Each number is 500 + 25 x the weight over its row's rms, rounded and kept within 0 to 999. Layers, rows and columns count from 0. Numbers have three digits each. The size before them is the row's rms in percent of the matrix's.

# layer 8 MLP up, 768x320, rms 0.0396, rows 0-213, columns 0-63
097:485494498457458509545524513484490475498509456514482509542504516509525498457446538494495547538501521502489534511474496534504558450513504491499471501490484462486422478476531534538451560460490487
096:474491507469514508521493487483505554509513460528476524533525486496500520515478485503490462498492490496524520480489493489510506484548483551481490496524468506502428479491514511476497488512520511
092:468502482505515480494469480559479496509506533473510559519474474478466489497519527465508517465504520484484504430478519511503542464519478486459473501450514530513459498448519532549466521476476521
099:473537496536495497477500530535541509472484501505518469480504461512459491473482503528520466494458513516513447477533519491505542510514532489488523507537473483559543476500493493549540509465463499
100:448548456469461456506523499483536460463492494513476495477533498470515490462499544490509515493518519545484472516471494510463490493498513469504492498498531508502485471517530521510501534555504492
098:505485470473485538481483473502472506518513479498516469522447515497563490513505509502530498484499511513479506454534481497508549457469534520481438520529454504511510483517522497496456540479471512
102:535512508471462542477464512534472497518477525511480492451485534485476472482495486499489484534487503454485502491518464470526542515546495425474523509526482500541502514491511531446533492501474485
107:560468524468491525481453504477520428484470464487542488496491502510486550507508530555505497472495473510501517490488524512515551494524486514530517492513503498440474462484510501517535509475510561
103:482483481510455559491512471495468491491500454464544519493492523490521505498472487441472503502528514527508499500526505504521505474521486518498495504494556536514498499484484502484518477519462493
096:532482484505550481521487508528483500476491497490476470473499510495564498503490547514494486518509434487480499528499508518457576503466494509524515505488521503460488506528497489543475501508518495
098:515479532523491454536580504464532504527574491499519462508489487506506497512481505478500521530504480522519495476519489506476485479536487498502527546492507467516479485535507497497491502505457481
101:497513506486522486518466478510498515511484500481514478504482473523440503521504462531468442484482492501488475469496500490485485516527507520523521495493476466486464455490519535511493532528461543
099:518487535516530498481523499471446508538529483483503520496509470523465495528499476508502455516486518497517521477498477462513568502507533491533487540508512456508516533501525491496533544487481484
102:462500519473487500523512484522498538466486503486487508462515497468478523452498497449540503471508454548457487504519491480479505479506512484491498560460566500475528500496483529498484498493480508
103:456509495544506492527449512512541521470487494551447498465501564456516494481488514475487474475560463563481523504523474470496470512494487489436507506468525518508516497542521481489494489510490544
099:512469486492511483498522451491527500495515519498496471504485480486467521500490488461483479483494510505509474497506468467549506516507533480482486522528486454497499489490496493503500497538520548
099:495474510528485479503493475501525588487510489514480520496497520490519509502531461529533475497534508461516501466520516512533513493490471453481490518495536492499488529492481501514515508505498514
098:529507505475522459503567447490491459484536541491510515522516528487472490489494513504491479483484502530504535486507510494468498480513491521499484482508527480450526461511513520508474498511484477
106:512496471509499486476504502521531483519486481503510481456515502489515531485512491495483485445495500460542527547555514529507525526482470528510460495512541483526533460509481497488517455531531455
098:521498512519497487472522461515511491514494451544534544518511553484530486470530503520499482466490504506500507519524479529504532510481467494545518477470490520491442505488463473468575520493533463
104:517523491509538522546480512514519528487497473480528471508499471483484501503470516470508506489497494517490477513475549484514512500530505508505511495526511476544520494524494529503501528495487499
101:503507517487482495491505491555502492481463471515505482464535570489501505496517469494510564497507529509518528519464525482501480507516521510525539498479510509507459460522453514480540440524456522
096:472520468526512511549491465488497485496472471533470486469493458506532545493546485506528528511462499505488477474494497552489490484487448520479525528487500443422537482508528504483488489447552523
103:501564543461526531488481457471471550441460507532544522504513493512544516539526496539501528498473430529494469492537475530508500506494496531545522514523521514473492498488484486551514504454508522
100:477499495503512503531507533531529491517479478478470533501519515503532530438514538482500494472508506490515533497503473479483488478510484477482494564471503544552495503508505472511512463539486489
100:483555516538460467451471500527524501512528436503498521500493517499486470521500494525483516514503532472518530466485488485525508481486489454487474505529499485496474503474483540521472508489517481
103:507529539436487499500515487459492460494476511498505570476516523514493479480508507480466481469525530550545494488475490470489494528485478484467499484484545499510487456510522545482506509529484453
102:510533462528460512524471476527469497486531588488485507463461513491499502521476495511450506510468520488468502465442487526467528488499496501501518486510516457501489503500491449534450480516486506
099:507495507512506511493487542522507489522498438480531504542493520475546514472512450500525504458453530422537528487522545530470471454529510534477530499487509495514499493485490512474485508487540508
104:563508518497559522493530496496501502544522473493512502503522510514466492477465499505470510509547526526490512548464503513516498492511457491494477494472460492507484482466495469509463497498470459
098:517493523467483560536520510537524461502493519545452487488512522511492483501465508450518493518504484480536481476438491525520555495487502524519501549495517477509498490495518496518509502459493505
103:503506530559509553518443480519471508488515451499495486518472511507527473482477481495495474441464486533520476469539502503495470497485501531506517494483502492464510515496472468526458531491531472
102:517511448480537479568472536467511509522501531456470516506481487481500493484507507513492516478500513457466506517470484549497486515495512488530500510512496489471487522502502476539503417477518486
105:504485510525507485490562478483517518555488454500434501509505533500483514495471497556533481517454531514524491524533495527490482471532536482512473451478479473496469521475477493489525504484504506
105:523515530518468512521525476514498459536513498466514512481491492526494497476543471529502509489491477505506521481521510508510475466532485497452521482479477514497499433530509517501471505524478435
100:511514444496490505495499498504556501487502525439506505482527486515494514481489518494493475541559523469524498487511467505501521479518499473459538466530501483480458468515503452488471519516507529
098:484509543489485525516535488513503497515488506504564524478523518476507451483527475520501529466509504467509544511491489509489485474490501550491518500467456542517459487525500500539468497509526481
098:512517500477478497532509526509468553467510552447504497463497544486527522522518473535508472482509490466478486520504509520524483503530565514465491488512503497453496474488562480506488517473500565
095:507520491469504461510516493526547499498497511527518483569513503531520555467486502563511497514459502452530531550496514509532531531501524506519502467512491432497503500534483487475502532480502511
101:494502465486495495466507480485495507579491525479523501467487536481507494516461513506506511501515486492497513467487465515511503449518483482544506495501490483496457513468495499493453529481537528
103:488498487535492536482489483519510511471541532510502508534494516502491489519546476487541484537505518500496496508445529494526525510518510517513484511499501485472561456508503536503502532508528507
100:510472513447493487486472508486539518527495514507531517492500505507483498493503506466503520474486489481479535486495527539547543479526500495481509508457473446503517488511468520537525516525541487
101:516522471496502538541528497469495515500482532469503533506489453473506533504477494524460519523520529469515485514481486508501478473480519483506492583534488495507500520515501536526498493467516498
101:538531439530511497506513475514494496495529512541548522542512479533504460456478486476531497577513529542509488506515507484494467533521490511494473502496501472521501521501497536488487480506550487
095:503512448466461483496484464491500520499540512519493539517488526511502497542497490469487508515509481464488525468450460545510510523558528518501458477536520487465495550518485518457468494503522465
098:522500500527495467498500485502507497471514465502515481504536521575519480546456511500521482534472457525535469489528488479514473522506462521471493461528480512512489472536536466519475499523522481
096:460462459537491489495496529512519516531508502517523494547519472499508518555495509507483504485521531472457488525509524474509541520503500501550542552467499477488537522514521499502503514570537490
108:508493554483529475482509505453539495515533470509496502494503482528506532505469464544513495482533477530493507485503515537490485554471490504533481459500482496457496502510491539514511517512493502
101:512500513520469482493506498500446490517494468472506496508524501494502535527529533527485537481495441467485517486554450525507526533493506534483511496481553506470472495458454492497486489486516482
100:487439528467519476502517500497482503476490516489492487490498519492503510484505484532487536512487500474506519491497503487509555561486527521518526474498491490462538534476477517476487497537501441
100:488509497458452475478477480521464481469482467504503509496443533524506492539509474530511488447498494491472484480515522517449536471487542473496469515490497477478448510510524518517481508502527476
099:462509508477552505520504494478487516496504486457513553497487508519476494536458499486457476532491489530523492551471484491476460490512479514510513442512460548485493507500527530528482532439527508
097:539496490533483516504526519464536497482485530475470575518519494481455525468493512500533479461537519491496505499514473458512486526499521486467527519519483502539497522516573470513546464469525542
103:501468496525500516507540517536539452497508500474546494498502510497534477543493458496493486472494480494495503464446527532486480508472473544499525468487506475491555484503465541500465483488484555
093:501532499455438532494495536470504527462481523503510535548527488506549479508466510485479503516506495508487472489498530455538519477506489496514500496518523504485518512461483479498471501483517528
099:485516490542525493468540502483529472501497510558505508549515537523474457555504499506469487527440513509508555508483452474472487507487532546475494510470482529485489456492503515499500510513516479
096:532468532493524570517518476526540545498525519513508553461538478504514482516506551470480477483505474527476526440527493513508481489495477492504492536457552486478531521470524507545508503535502495
099:500502484499476475489504464525492467509464489476484542516537511528497488478475520528494497556526506509536535498488551555476497507516501531496512488512516511534529522485549483490507531454521509
105:514486489478470508517460508539496456474533493504513482520432491467457496505511450478494486518493525530510516503438503497480517463504486499501505441447527478469518529493527496505517548480518529
106:511509491476515523507495453487502537512500548472523510507452474461512506522476503503457535482529506451508501495531505471514514498507474488545452540472503514497510485476540544513519517484514480
103:515468527497496531512521510518468477485511505486488502517490526500491530510560467479546523477487512524455503474514464527534469511432544505522508475487510477486499486502499537506504498509508486
099:512499481497562490522480496529501455515493490499490491491503501498503512489467540479536459469506506526528475516516492501467522515507510510532478497520485488500465466499536473487534543499467523
100:488523490461499461497505492531510513495474502497493491528490482481466523489515538496539504490490497520447493475480474478520489507467524517506534468519506487541498508509536527541518496471506445
100:492478500519543466519500497499491546507505475499478501512522488494522485531473484496528515490490466503491516471514472477486465521492508556532510475516504507502439460470498483494439516479591506
102:499479541524521486455504495481474527512476518520518487518494512528494479499491513492575511518463488471555509498457493480488530471466502524505468498506499507517450519499468518503514499492545484
108:500489514525483517506468525438523450493515505472537479505510487551556509522507505485517467439520488561487489514494488534522471545514505510504522479507506499500555515477520508504523511553471526
103:457478481489498509472497476532552473504499520482490473490511503473470515511487525503544545490513478519504521511519516533559501468488476495517492495447496471442495510485494457532482538501489472
102:479477505488527520473491507560529506513537506503509529465505522495469483464465531465462478492501536480509514496478409535457457511500507499491501502460502495519468470512491507456474512458505458
096:524517484484483503493497504510547524523483506513533517505453490533481523483504470460531531514542489501506480470513462477524490479523493514520480499463468530474484476508481488493466510496469480
099:472522500472471505461507476494478523488481484463449507498450494514512504530456523533488475507546503490488431517463480495532522463504497458538513522518483447547516532482510499507495503460460560
098:480525494503568504528498488546516516489512525516522503508528493495479440466504475475467461547501495498488470500514486525460450542524499504514483500541493515506540495509510494447515477496485517
104:515509489491521563506465459487474507540503492491509489491540466482534486498450491492498437509491475511493528560538514461489506504519484497482489534517475528529486554502538495553487535464509495
105:490522543539491485498450511544481482478479468475518518495455488491513516487503486501478458475557503499488534481530510487495511525547492540490471510477537521500439483514459513494505486529471493
102:496509500494482516522545508487518502439535482509491483512506502500510521485499497481461493524539506515470518497532475459493511518494527498490440511537500544500496529527491524470506458549490471
099:518494480504444478488488519513531521514504456496476525509497546486453483505483456486474502531484554467484494453448491489508485446469519479494526504485495499517478516506455512451509486527468450
101:557517527529530522486502507513487508476508527528533485456491519516498468510482502496513518478497506555547520546489511492479478463490537487445502466523518513498468500484471481476522507470502532
100:495500406468480471492496479504466505550478544527502505492472486488556509478537503515514457503526519496505496490483495435541525480521528528502493475477495507549524512497488485528502525522513511
103:508475470474504523478468523523514513490532484514538502477460514494476514504515463503505522491497495508470505514508512505490453506495504532478499519494541550506536476491475492494478515481523486
103:538520498504488518535466506521496469493531514494475467532488525483492458445537534488526518481477501492511473499491471493504535510507480525484470492470516513475530489486491492486436516510441520
102:489534468555474469502515528526510499513531494488550510513513426516489524503493464530509505477479486546469473524564501503529525482480514495457560481495526473517510479515492484501480527449475544
100:498492571462449472488564516488477442517475469501482479520463490523449522525497447475458507478507469490491458525473471485492504492540533492490460522504527490510497530496510487486486523492494510
100:512481495515486579533536509510493529481532495512488459503477564541531472519521472537494532516485479525504469511482520535502512506504458489508488486502481445496502445518502492510496533507497499
105:481518464472503457481515529492495503527519476480472517465463534457521508452506491465532453483476494521483545527490517468436485524477467487492540500502515550467534491478469495550482460501540510
103:549523449520502493486528507547488520502499470561482491454456422466509489464489489498492456475478506490498485516475447469490537543513520496518495477513482519482480519501522511505510469516564515
107:496497507447471523495510517504545480468513455524457505487520548497461495518508538470511478537482505471480499519476505540505498495537503466522508471498496524498490482493451561517513498479477493
105:521508508514515531513518485489499494539463495482513510497506467480496481454528493511500477491479491491498499534476511503514501521486486507503508517475539513552493476509478513530531468481459455
099:493530479513510551537558464488537493506556522499531539452543531515516537509530531473472498478501517467475553463488499506496516491542499501498489499477493474495478493521489498494536509527520489
095:498540485499523504500484499484470517500507489551485522488538530506497497541473533494460502480560523443457466504495561508497492481487462506484483516486499496482524526494521520480514438547509492
097:499503521513533482490554523500480468514506513498506507498533538479502475524469503477504547517506491492560506500499490486530490478505476495477565523557511489532481526475495512496499528480511493
101:486476544523509467552476448546490489533506464484552503496519474525491497473511491507513492474500472492521501532575510524478531542496538479505523533508498474536508470503483478522518511538471467
097:473502540480523499516490500541492445531482489470518504497478537503492521485540504524495563507500504494509510510478503523457518528474512525505513509513486451490522466519500502466507484482517506
093:493512552476515519441482470429531564512508508522501521489491499504516505498509525505521509547493503551477468505472494477499510477476465495487513520487506499478475455501493487496494494507494476
095:476543543462500523525485512488484490525513469470540506490525436546519422555535491509464469508519481452492489479506513527473480509472469496508525508531498482450526508527529508493451496512523438
101:487486495493510479496492494486498491508509456478506547490522525528498508526513518536476517514462529519537453516509499499508488503482488522472478497479441461487484490512492511492495447550488480
097:490537568488531485512519467492554470507537505450532492497497418458492485449472511486470514472518495516498495523521477496522532553506486507504503481494463469461498509514459500538466514493527498
098:520497479497533506493488508496521498539528529524510488527511505478500515509502526500496461513534516491513513550506477487489532483454488483517503546448451496511511480510490490486501515444509460
101:534511457479535486517452467484476482506488506471452520508463495471526488547522516511475467508503483508540495468475496523523510471469485495501487478514476513528492481462515461479497485488510498
095:503528490517476529521491480518473508518451478553475502503542524495520506489452502510489498487472512520469491511451472491487464487480466509546517505493500493499469503512518465503502507505469486
102:479513453553549536510508503490528492509530531465502487489483496464493517486495498498511522485469503476493536513484542522460476543503475508514493488513470537561495483535497483480485470488535514
102:487478507524531472520467486499521489492469523475493532498506501502537506488500492519463475500468466486427492551531485526494502482492480492518499498489506485460510526475517513506486488487494480
131:468509504530504491509484531501487474475521512498457488435519487534479495523488541493524506490553545428487543542521552482472534514526474506494509496548537516504465515514447490459507503496462480
095:498525526500487476455497518492526516515476507569529484494446514489503519502482473513534476507542489475480538525495501525487476499508486541512487462519516518495512524511517542508481524485515511
105:456506540493499471516452497436460508461485492471513551517493517488488507526490530480508489483498557515455492506497509470490507505501460534443486549484522499488472496473418528466510463499486518
098:479469502513462526482492456492505527510520465511476526452506499519516500518480505522541534522511557512497503525474468484538498489533519468480502529526462478512454494524502487501522499523440456
093:500461483464523503469506516518498481507465509482500533493455462526485505544493532498517514528512501443467548501471506530483519466511492540534533498485469498429524540519531507536503517508491524
097:451497468466475444528493522524516487475466513505474503503499522545509477481496471484471524529504488481533493524535534514499504477494482494463468527498495525475520531523527485475534515516510492
104:469473522570474508502514503501452521536486466503483532484528491498537534494490509451491494499500534524506526513490508536479498473521484451492480521460482504522488488472479512515511486481484503
105:540471490501522471488552501520485516497530494510486503496472479501525456454496457541487479470500496495476528473517517519554496463456516514501476476536482520527515508469482485487504485513534527
100:516514492543485470547515513501479483534534531527494529453528527449543495460501503462501523490538537519473478550482497505529534493499479504494495514439486494570506517498489549530479505506493442
100:498539521484520499482501494525518479478494488589510496539501498512475509532511524478497479508527524470498504525465540489483488457487521549508530478490506481513496522508503481455508477509518525
098:486466445548483543506501516507501534505549491527522491544469495508520510519457490441510483461502521527506539548473523527521474497552500486511503503524459539491502527489467516524493500506509484
099:546492486494477505539507526497499511474524541503500492436529514483446519510533502472494489446534493482528504515465534502520474485503473414490491508510504513527510483496461479530525462517505531
098:529465516526493553472523441508525492461485534525535490519513461511515535487519456516512503508439504481532479533505471506521524468511507467475451441501500477483500476524508495456501538493478523
101:504498498531477541514489479473469518492492499500531494486503482480494515459519481518497458535557519473508505509471507483518542474474497454498483504501496485485457458503503511499486542500515516
100:485474504486497507497504522496528535457494495509503492469510526515437533494501476525498521502482500485524495482514517509521465478513516514500491474499515500516510516514462503477457547469496521
097:548533479529505463466487508478479520483496517500488550514475492506498481527461474486505461495512493506543487444476474524480487473498487491524503506529510490487483508509500461481493509511529513
102:504506472493494511435485477519541542516517476454546484478494515509527512529486469540526506450472466530475503512473510501503539485500552486500499496511516497525541530461525513505493525482544515
103:413475503502518489495458521486508526498491471493488505468457510481490534494483512539483538482534502482514491482510498532484512490482472537518537513489495456507468483497519508525503502470536510
103:450503532485500487563496482498512529507552564497481532512494495491515532487500536517533533480514512512505495507487500542510518485495545504501472477516519476477469517483523436490484513528529451
104:443504535528519493531490492490509490520522499479489551527465496485515483468531480515478511457490516499476485534515534530503551509494508472493457499464527499514507452514509490518518538516503515
101:477518471485461484516499510447565483490478477494452484480524487538503483519447471495467465479525501485502503471466461476494483524557554506501561517475461507465494508496472492491510496503496508
098:494519477519545465526511513534534523547539503503526535498502494486473517489525509478489491485512498496488527490501470455455508525505539512482521499491538534502524503489528481492489452488562485
103:479492513505550457543484496499478491518514527500512488466489487539492504507490504560484488523508497512508523509484528532496502520496563520517523533517480503484498551467442522482501504471522527
104:501498510556488459484574527530541493497472483527505508474465504483536496482481454511479532524524504475507518467533517496503534499531507514545499517522472522510544490502505507504484510483452487
101:540459477486536502515501493506511500474500478538452502502483456486540477481467502534520519493485496500505499511463549535518467490551468539460558506490498469543566499495508474539519499502485508
100:470514472490509479490532514531541509509464488514538500517473526487531516504488487481509512484496491523519497539477501487497461493505510558516539528508531475511476508496532488455491510479513472
098:474497522486522487493501493481526512466515476496493502473446457455546518469532527475492477487481533443526467538509507522522493489511486487532527482525502549436550520481510456510480499502526456
096:440468512467493534480495508487566467486464485468524478484536506540514520451525527497533483470511480511509487481484497492584541499487426517519570521490504486443492508511529542493478524481501480
088:502555482515476492513484540452537452518458516481493504543478468490514480499490510468511537497506506513484508555508529498467492474547514484567507480503511506492491497495469495518495455523474519
099:478487486502458558472546526513498485514505548440509485520519503477515487504478495531469475515464507490486482479529525454480511459480507489477463504498544497481534526517517509478494515448474549
099:528553481511487515507477496495519520493532469479527537507444480536479508531496528528479501465504466493461476482528509475568463543475562481496492510488524504505509535513517510463509490513517510
098:505480547498487495481526487500495542479499516565498528503488498506498498580487555473482522519498524481487517468529490434473478538510522473488460465521476490484482523504506509460505509450507509
102:463476485471514493444492491505527512475534496470464486538519502494498496478491495521581507541478524510490514551488513517515493519525520494490489515538460484520501507501479489496517483555525472
104:500517477510486500472497552451499510505478499498466478501535512510470470542479532506489462484530477488481458534494497466539433507510551494498494444552529512425498452507487521500543493481499489
103:507478521516490501466504498461507459510539519513515506507439502510503488497492432456522521543472526542456571498509471504492459507523488503505548486518511500504492496516486536502496533507486498
102:500483493488531512514476446451513514492486520432500531463482506501483490519467530516470546480534495500511505510458499534462463470479486498514532492525503524539526496473481485490479505504490444
104:473496513531523474488542514461528513501539512513517453503502486512479484500530484495523494509515503531550545472513486510523506530483515472505502462519523477477472478493477499453497474506455491
098:496537531478518507538504535490560467556523534529503530484539494453506480517495500537533509511497513477508474462493536505527494515519473506467518541496503520428531537488500494540531537487492479
102:482455499541426514470494469519535493508534515465497525556500490474491498501550524558502532510462483501496488505482475503432501465511508476451485534480530495447497528499459476483497533467483490
098:535504464494466517480469505491547522489502479510464520490506507455532504506509506487473491494524525522483467541503502458528485491456501473461525458515498521480495524476473470497475502528470491
103:520501510457525509533486475517566469530495511506520526514518468481500492458488490487499548501520506539505489512547472554490493490492458496515517464510527485509490501456517464490496513478536461
101:465536519493543496449456521477545471551512499463452498530478466519460512476513554499474471469537463489478497461517497517501515537510490518503516496504526472485449491499467472504496529524534505
097:484502532525537506471476498507518535462486515460467495477499527444483498517457522479503497470516530525512446532481530445502484511499529464511471493481531504515495524494480488447538483525484447
110:475462488500439500501502509498508502542504502492503530520443509456541480469513510484491517481451490531497481514476456451512488497464511519508506497468501481540546507510518512564493516504527492
100:490512466451535500502519464488498489472484492492465508501530494519498516489501523520529493524498492497531510474469485505466505518480556512453542512497503521465482498528515481490542514512544516
096:522500517490475496477519487452503463472530504432515533470498512466498544535535497505510508488518496512528518515510500492489509488500493493539563477468485514494476520489526520503500523557514537
100:453477503496499498498528505528507546498521438535501457508463508520497499500526460498514501497527490507518473552480501508467484456520524503487550503470464505530498502507495514508499529495543550
093:489502540531495502558516503462487510482535527499480492527501495501511521476496479537508498511482477521526459525501505499468476466542480471525516544497448512478511484471502529506473494505532506
108:500500527483512518522498499524485483511488531501473497538475459509528470495523508504489496500456457516488505499571504515486502518487532480517451566471485451515565511527521499499559477561512494
099:495539496477515503501518484468503531509464442500523474523533503480477506482472479479513466462451489501499495484562495527535485514459531475515487490499490438496496516464495491512496496509482516
100:523515520519477498492514535477493504509477496507510472502512533489519528519506468495517505500482497508510559505562485495508508447479508515475489578451551484494511474505491483501473477522569486
100:480496500498476510450506472429504478540531483506511450461508514483514499485490549458498520522515503496498508514529515532494517492513503470514508445500489465478498502466441500501483513488486482
098:471524477504485491453494502505519538539491470511562513510466483503533487502548491533482498479510509511478499531504493484501481510522499495485502495503543533462489465508533492476540488493509494
102:529498529552498484469469529496480478518511513501521478469461488495563520511540467543534481474493502503472492524476470502455516479494474495450549495474475481474511498499510483457480540523457503
098:493544518476472505450449489514494471495488486481453476513490477492541519504534455525479489470477495508528445482506468476511513457535499509514494458466538502489533505493534491517512507523503505
101:479493477502490489513508512482467530511492524482517499478502504517481460508469479519486486499485455482461504483476455531531529494452495499474508493547476497529457429490482525536472503507534497
103:448484501508501485489519561530509490509489499503518478520542463510528474527516475545497491525489470521475499509477491502446455511552542541488488496499505510495491470483523517496481498468536473
107:499481484468480464503542494481511526514515514469529495532522532476472512479521512488475530549485504481501475522493512496512518517503497479478533547505515518524505513472483513528477516497471499
097:473470499503481452527514495456511470507516511519458585484510557486531487486502544510470512479481511505485512510483514497505532466520488493484505492460512467480500538478502513478492493485512479
109:481509452475483526494506462522420509514493532456516524534504473501487501520504493475517531502499512476513552502525478470512495523529500499513511508472533507476458499450520540514511493497493477
102:537527510463498489503516540486500519513526517471484495521484501530464562500538519512510444546513515512488487443517470508463478499491446503503510502508499502523498467501510445517468522493506501
102:474509513505507511539515533560505475513509478516475503480515476487484494519500458479472479504498508504508446561499463484483489514541485490504501480462494477486546507512461471503538461480491483
103:491502522485493470473461455519524504533553526486533499504501530510446486516521494480509496489527513489489539436475444485534489483495500525497508502510519483539514471490494479484538537484481558
102:503508480495486453516483475523501419491485489526538471491491482486491486512536527527449529455489472475480487483481513558450543492498548471476441534515503466435473475522459482507524509513509502
092:474512485517530543502509481513446463507488519524468512537504515464487532523501508478532507521532540529451499504505478469484515501459550462503483483491450488531459535485485531516495513510501522
100:514408549513526504479512480507499529537488501480500494508461508513437497511489499493493508443503518479514514543508530498503557463460483490505487513449490479514501509481448535495478499471459495
098:523483496465485514520470489544496524509507495493462555442492503466520497495480476494490513547525540520492491482475535463536548463476483461484494510484506506514496481491491489490492496485483504
096:485494543515458507528516563502519480523474477504453490468517509485524502495479511521536466519494497518433456521499458479503506523502495521488499445474488495456535522482522453498464476499539502
098:509563527490476484487464521470517505475481512521473462477514518463548490522492512498524517460483481471483441442498476467530469480483514470482490512507523485507509471491532513454534477503450541
098:542520469510507530500504554483472536498519467491508528485481502465508541502501463463514465478537477537486517512558525501481508516506524488489508484499472520528462470541506553556458490492486538
103:501481484509544503487449464525518502507516523478478494477516502467520520495479569468497515466536491475499469483473506510493502500480467477544572510467497470525480476472467480469474555537487486
098:429512483501524455475512518504517517514531468518491513544497510539495514520517521509473512525479500500497477479507448498539503505505470512487468504546477519483518475475507529496506496473446522
100:455479471544506497538492496496469459494495491464442485500503515478534534480548475496503524539474505464476486550536506497525449513476537510481516513509487517453497488487527509480487526503554477
090:484514515515486472510517488477502547451503498475524465526474505491531470457560458479517506490527496460531503495522473522500526504436514562483473493556539424487483511501485475488478500494503512
103:553482532485468504511531482554476512469500526520531529514524476550514512484477485492506484485484500466550496522524502504488478492484507513486503503552516523527493508552455476494504549449561425
104:509499491470488488515497487498494538479453487530486463548534469499494530496501455529498559506490500528489510534527510507501503508530513428461453489501499489471477480526487478500546517539509472
101:501467482532523476518505493486490535506543535516544491548509516495469521508480464485490524521454532499524530485506481504527479545477479452495508470483500497519483500521478553515513495500525497
101:531480458502469468468495543517538530518513492494467478512509502521482476502456521487473505542493534506526515507487512518521510536530472500502478507532491472479540500491499515500480490479496555
106:503476486539470469487517504494491470504515543487496545477478543502498453522525530513477536486537462533493513459530489514510507470493491500521454524525546503503532504531519487472477493541486513
100:511518531495486481482455501474481489492530519485529497487533481513527482467497438526482494461522483475499522528520519505483474530513520487508507543473480496561500495507534475503482524523531476
100:509467530502475486442537509517462486505524463516521491510503462458496487469492531479525533537524518481507539505531473524483487509508522534488469496527469451509499489539485491496507479478494468
099:496495464503483464436528526522500530510529464518460474529494466518496493497481510503545527548448493496449546554505484485501495498485503486494480491555475468509486531529477501505460455490497502
096:507520510463475474501485503499498531515503514527498515515505464472505496516510497517500531511504477504489498467492485486504516490468539502505444551533513446497478512506473511545517507521482527
101:481504497460521500524473483506547526501536485497510500469479520517503493535503477494513504532497537500499492510465492492487471517470475496465441509502495474524487496510513459486483515449514484
103:489433444469544519495467503483489507522521476473500469530547523477526528522475465521528529450512502518465470533483544510518498443478489530516506516540513510491495491527498476478495533536485512
096:478571536516489522514487431506465463482514521497492514481476439500495520499547499480503490470437503525475522490506486470511474490527489475521477491465546461502503462487489481486519489493469515
094:506473478465499479453478580516505477537530518473498486484470472486496481514530532463509508533470501499499487505503470469524465495477429485487508506500522494473510504486429476526511492473490479
100:563505521493506495482503505476506499522473490500442489502499510471472484533475493506447438509508504537525518499496528495498491482540517507525459519503493459523500516483449512519508500492483511
103:494499489555527523502520495461528448491496464526498499509473540481505488485475520503497509504486485453467486493486576503496437505512476507455493527531518474471507531492484473532510510491523494
095:478490525461461516531503542496480493507446493514482506552518472541516508485475532529498555530502503519528505480544503493536481457482487542500488470520445476534514511513482480484533478528508476
095:505512514478521512481500493482516483507495443499488503488513506503583474443499518506472539504510519469510517488484491531503517484498529513491533499530500510513507546505519448504463504559464503
095:526446502480505545485537479494510521512562475486486504526478520462479496474503483501480468471471469514500466513476503499502559482520515463536457483456501540497520506478495522552481479504518474
097:501468496504511498468497559512464544515478542521507479447523490519494525510510494481501497481492529481511481493506492507514540477491499528523482481489524546496509497498529504472482503500470515
097:506493484474488513454500527442480536527533481508522511471539524504468498489537490486457483446525493474456482449522510479529488500518492498486498490486457469495525506509521537484552468507459517
103:523501515505508522499513477509538500486484497467472496510530563525524490504459476516494521517532502488528510462506443539491470573483499473504469502479498509500491543507491462465487505476491502
102:513502447484497474516496502530523551497494503457512494491462511497485509502500524525506519520514494519475462513469512506520460518505462542545436477518522481471506531515500471493483513476472474
098:517518481525525519476456519505526492495500502512477485480456493520477494513503474509463496497494491491515473512527477519467545516516471472520508527495480540515467454550519520508532462485485517
100:526509498509541504516504493501534460499515492519514521532479558493509510495444451474484485539515500544483529533531503509511494533504498504479518467454512520526484488516503536455513511507476474
097:493520507534457517506542530530475490481518510453525477522500486528475467542513467484448539509523511494518501514482474503529511470521456493468488540497549459501494485487510484525492489531472510
099:511495464490528508515498531516496522524525535527514515496522497513549505481519483481520497509513477498476528500510512503501498532491540501503502517544491509514521502514481520535501522486509500
100:527503504527541509510514487539497472513498531528481539447480525500487484498486477480522488480510503499478494508502529476513475545461488502498506524460526528493506477510496476495499500510460456
101:489481501457477528495509479547456525475476482497519479523512487495520489539527451514497501439466481490498530491520533511493515491447538518477531512482496513447498521467468502493490534566521488
102:500463491504527520494523547528485500556499526535500517495503490497491469488495531485539501530492492542454520550549526523467493547448498516554541522507511552492490482484551532528511511525546517
096:502494521527475537526501522497521525485532483568510489516538515514475509516490511503525497534496513476477483523488508531495501525497471459541530424485465548508482493507531523550494492469517501
101:478515495493488500518520445485499532511484462506500511484532488481503526529455497498487514479536517462462463515511469481524478484513524520519477482558483442508492474492487487505484512515455489
101:477512523474459531463515507520533493532524476529498480488456519495542506479520525519491527486487496462510508511483487505537494494478546482519505493503502521503531495496452477550523539511519518
102:443470493477483497520511501470473503498459519512456496536528483520461508511493519509513551510492498532529538485454506459492508491491471488546511505481452458496508479513476543520521508496449508
099:521545499465515511529465488483496472509478536473499485493519492531458480526491496524500462441484488492500498471492511518490503489507516488472491498484494515484489492500478524512535536484468456
096:448523530471478521486554469518518574443517486478511531523530458506468521518504509528501474535489531489529468470528469505488509477503525499507522512493497461503475504487501565504472530488469509
095:509483512534502465496521509493456500527477472541522454497478521521511497481507517495515464464510478485511558519487533496467471486499543507503496508492510507514486483502462505485494479579497479
096:549490505510432550546480527487475545490438472492512533488523496524510556487512491496486538520498499549503518503499485507515548495474473478504511543505519537464495494516507534466468468462512470
105:505557500502517498491526423550506503488532508481498541524520520522499559472510492475515508477501461462489514498492507493478526485473483480464518478526452485492487509460513498467505532542506472
100:527510495490531473513490532476488562539497513509505520508507529480473522527504516488488500485485460521526465502520480475497501532525453489499507511517476533511488521496498531514475537555508483
102:482492510472505516466493542516510538502544481553523485490491517509467509457532478496478462520515494512523485480506454454536561467520506501487481470496486518499510470471527489523481473510508470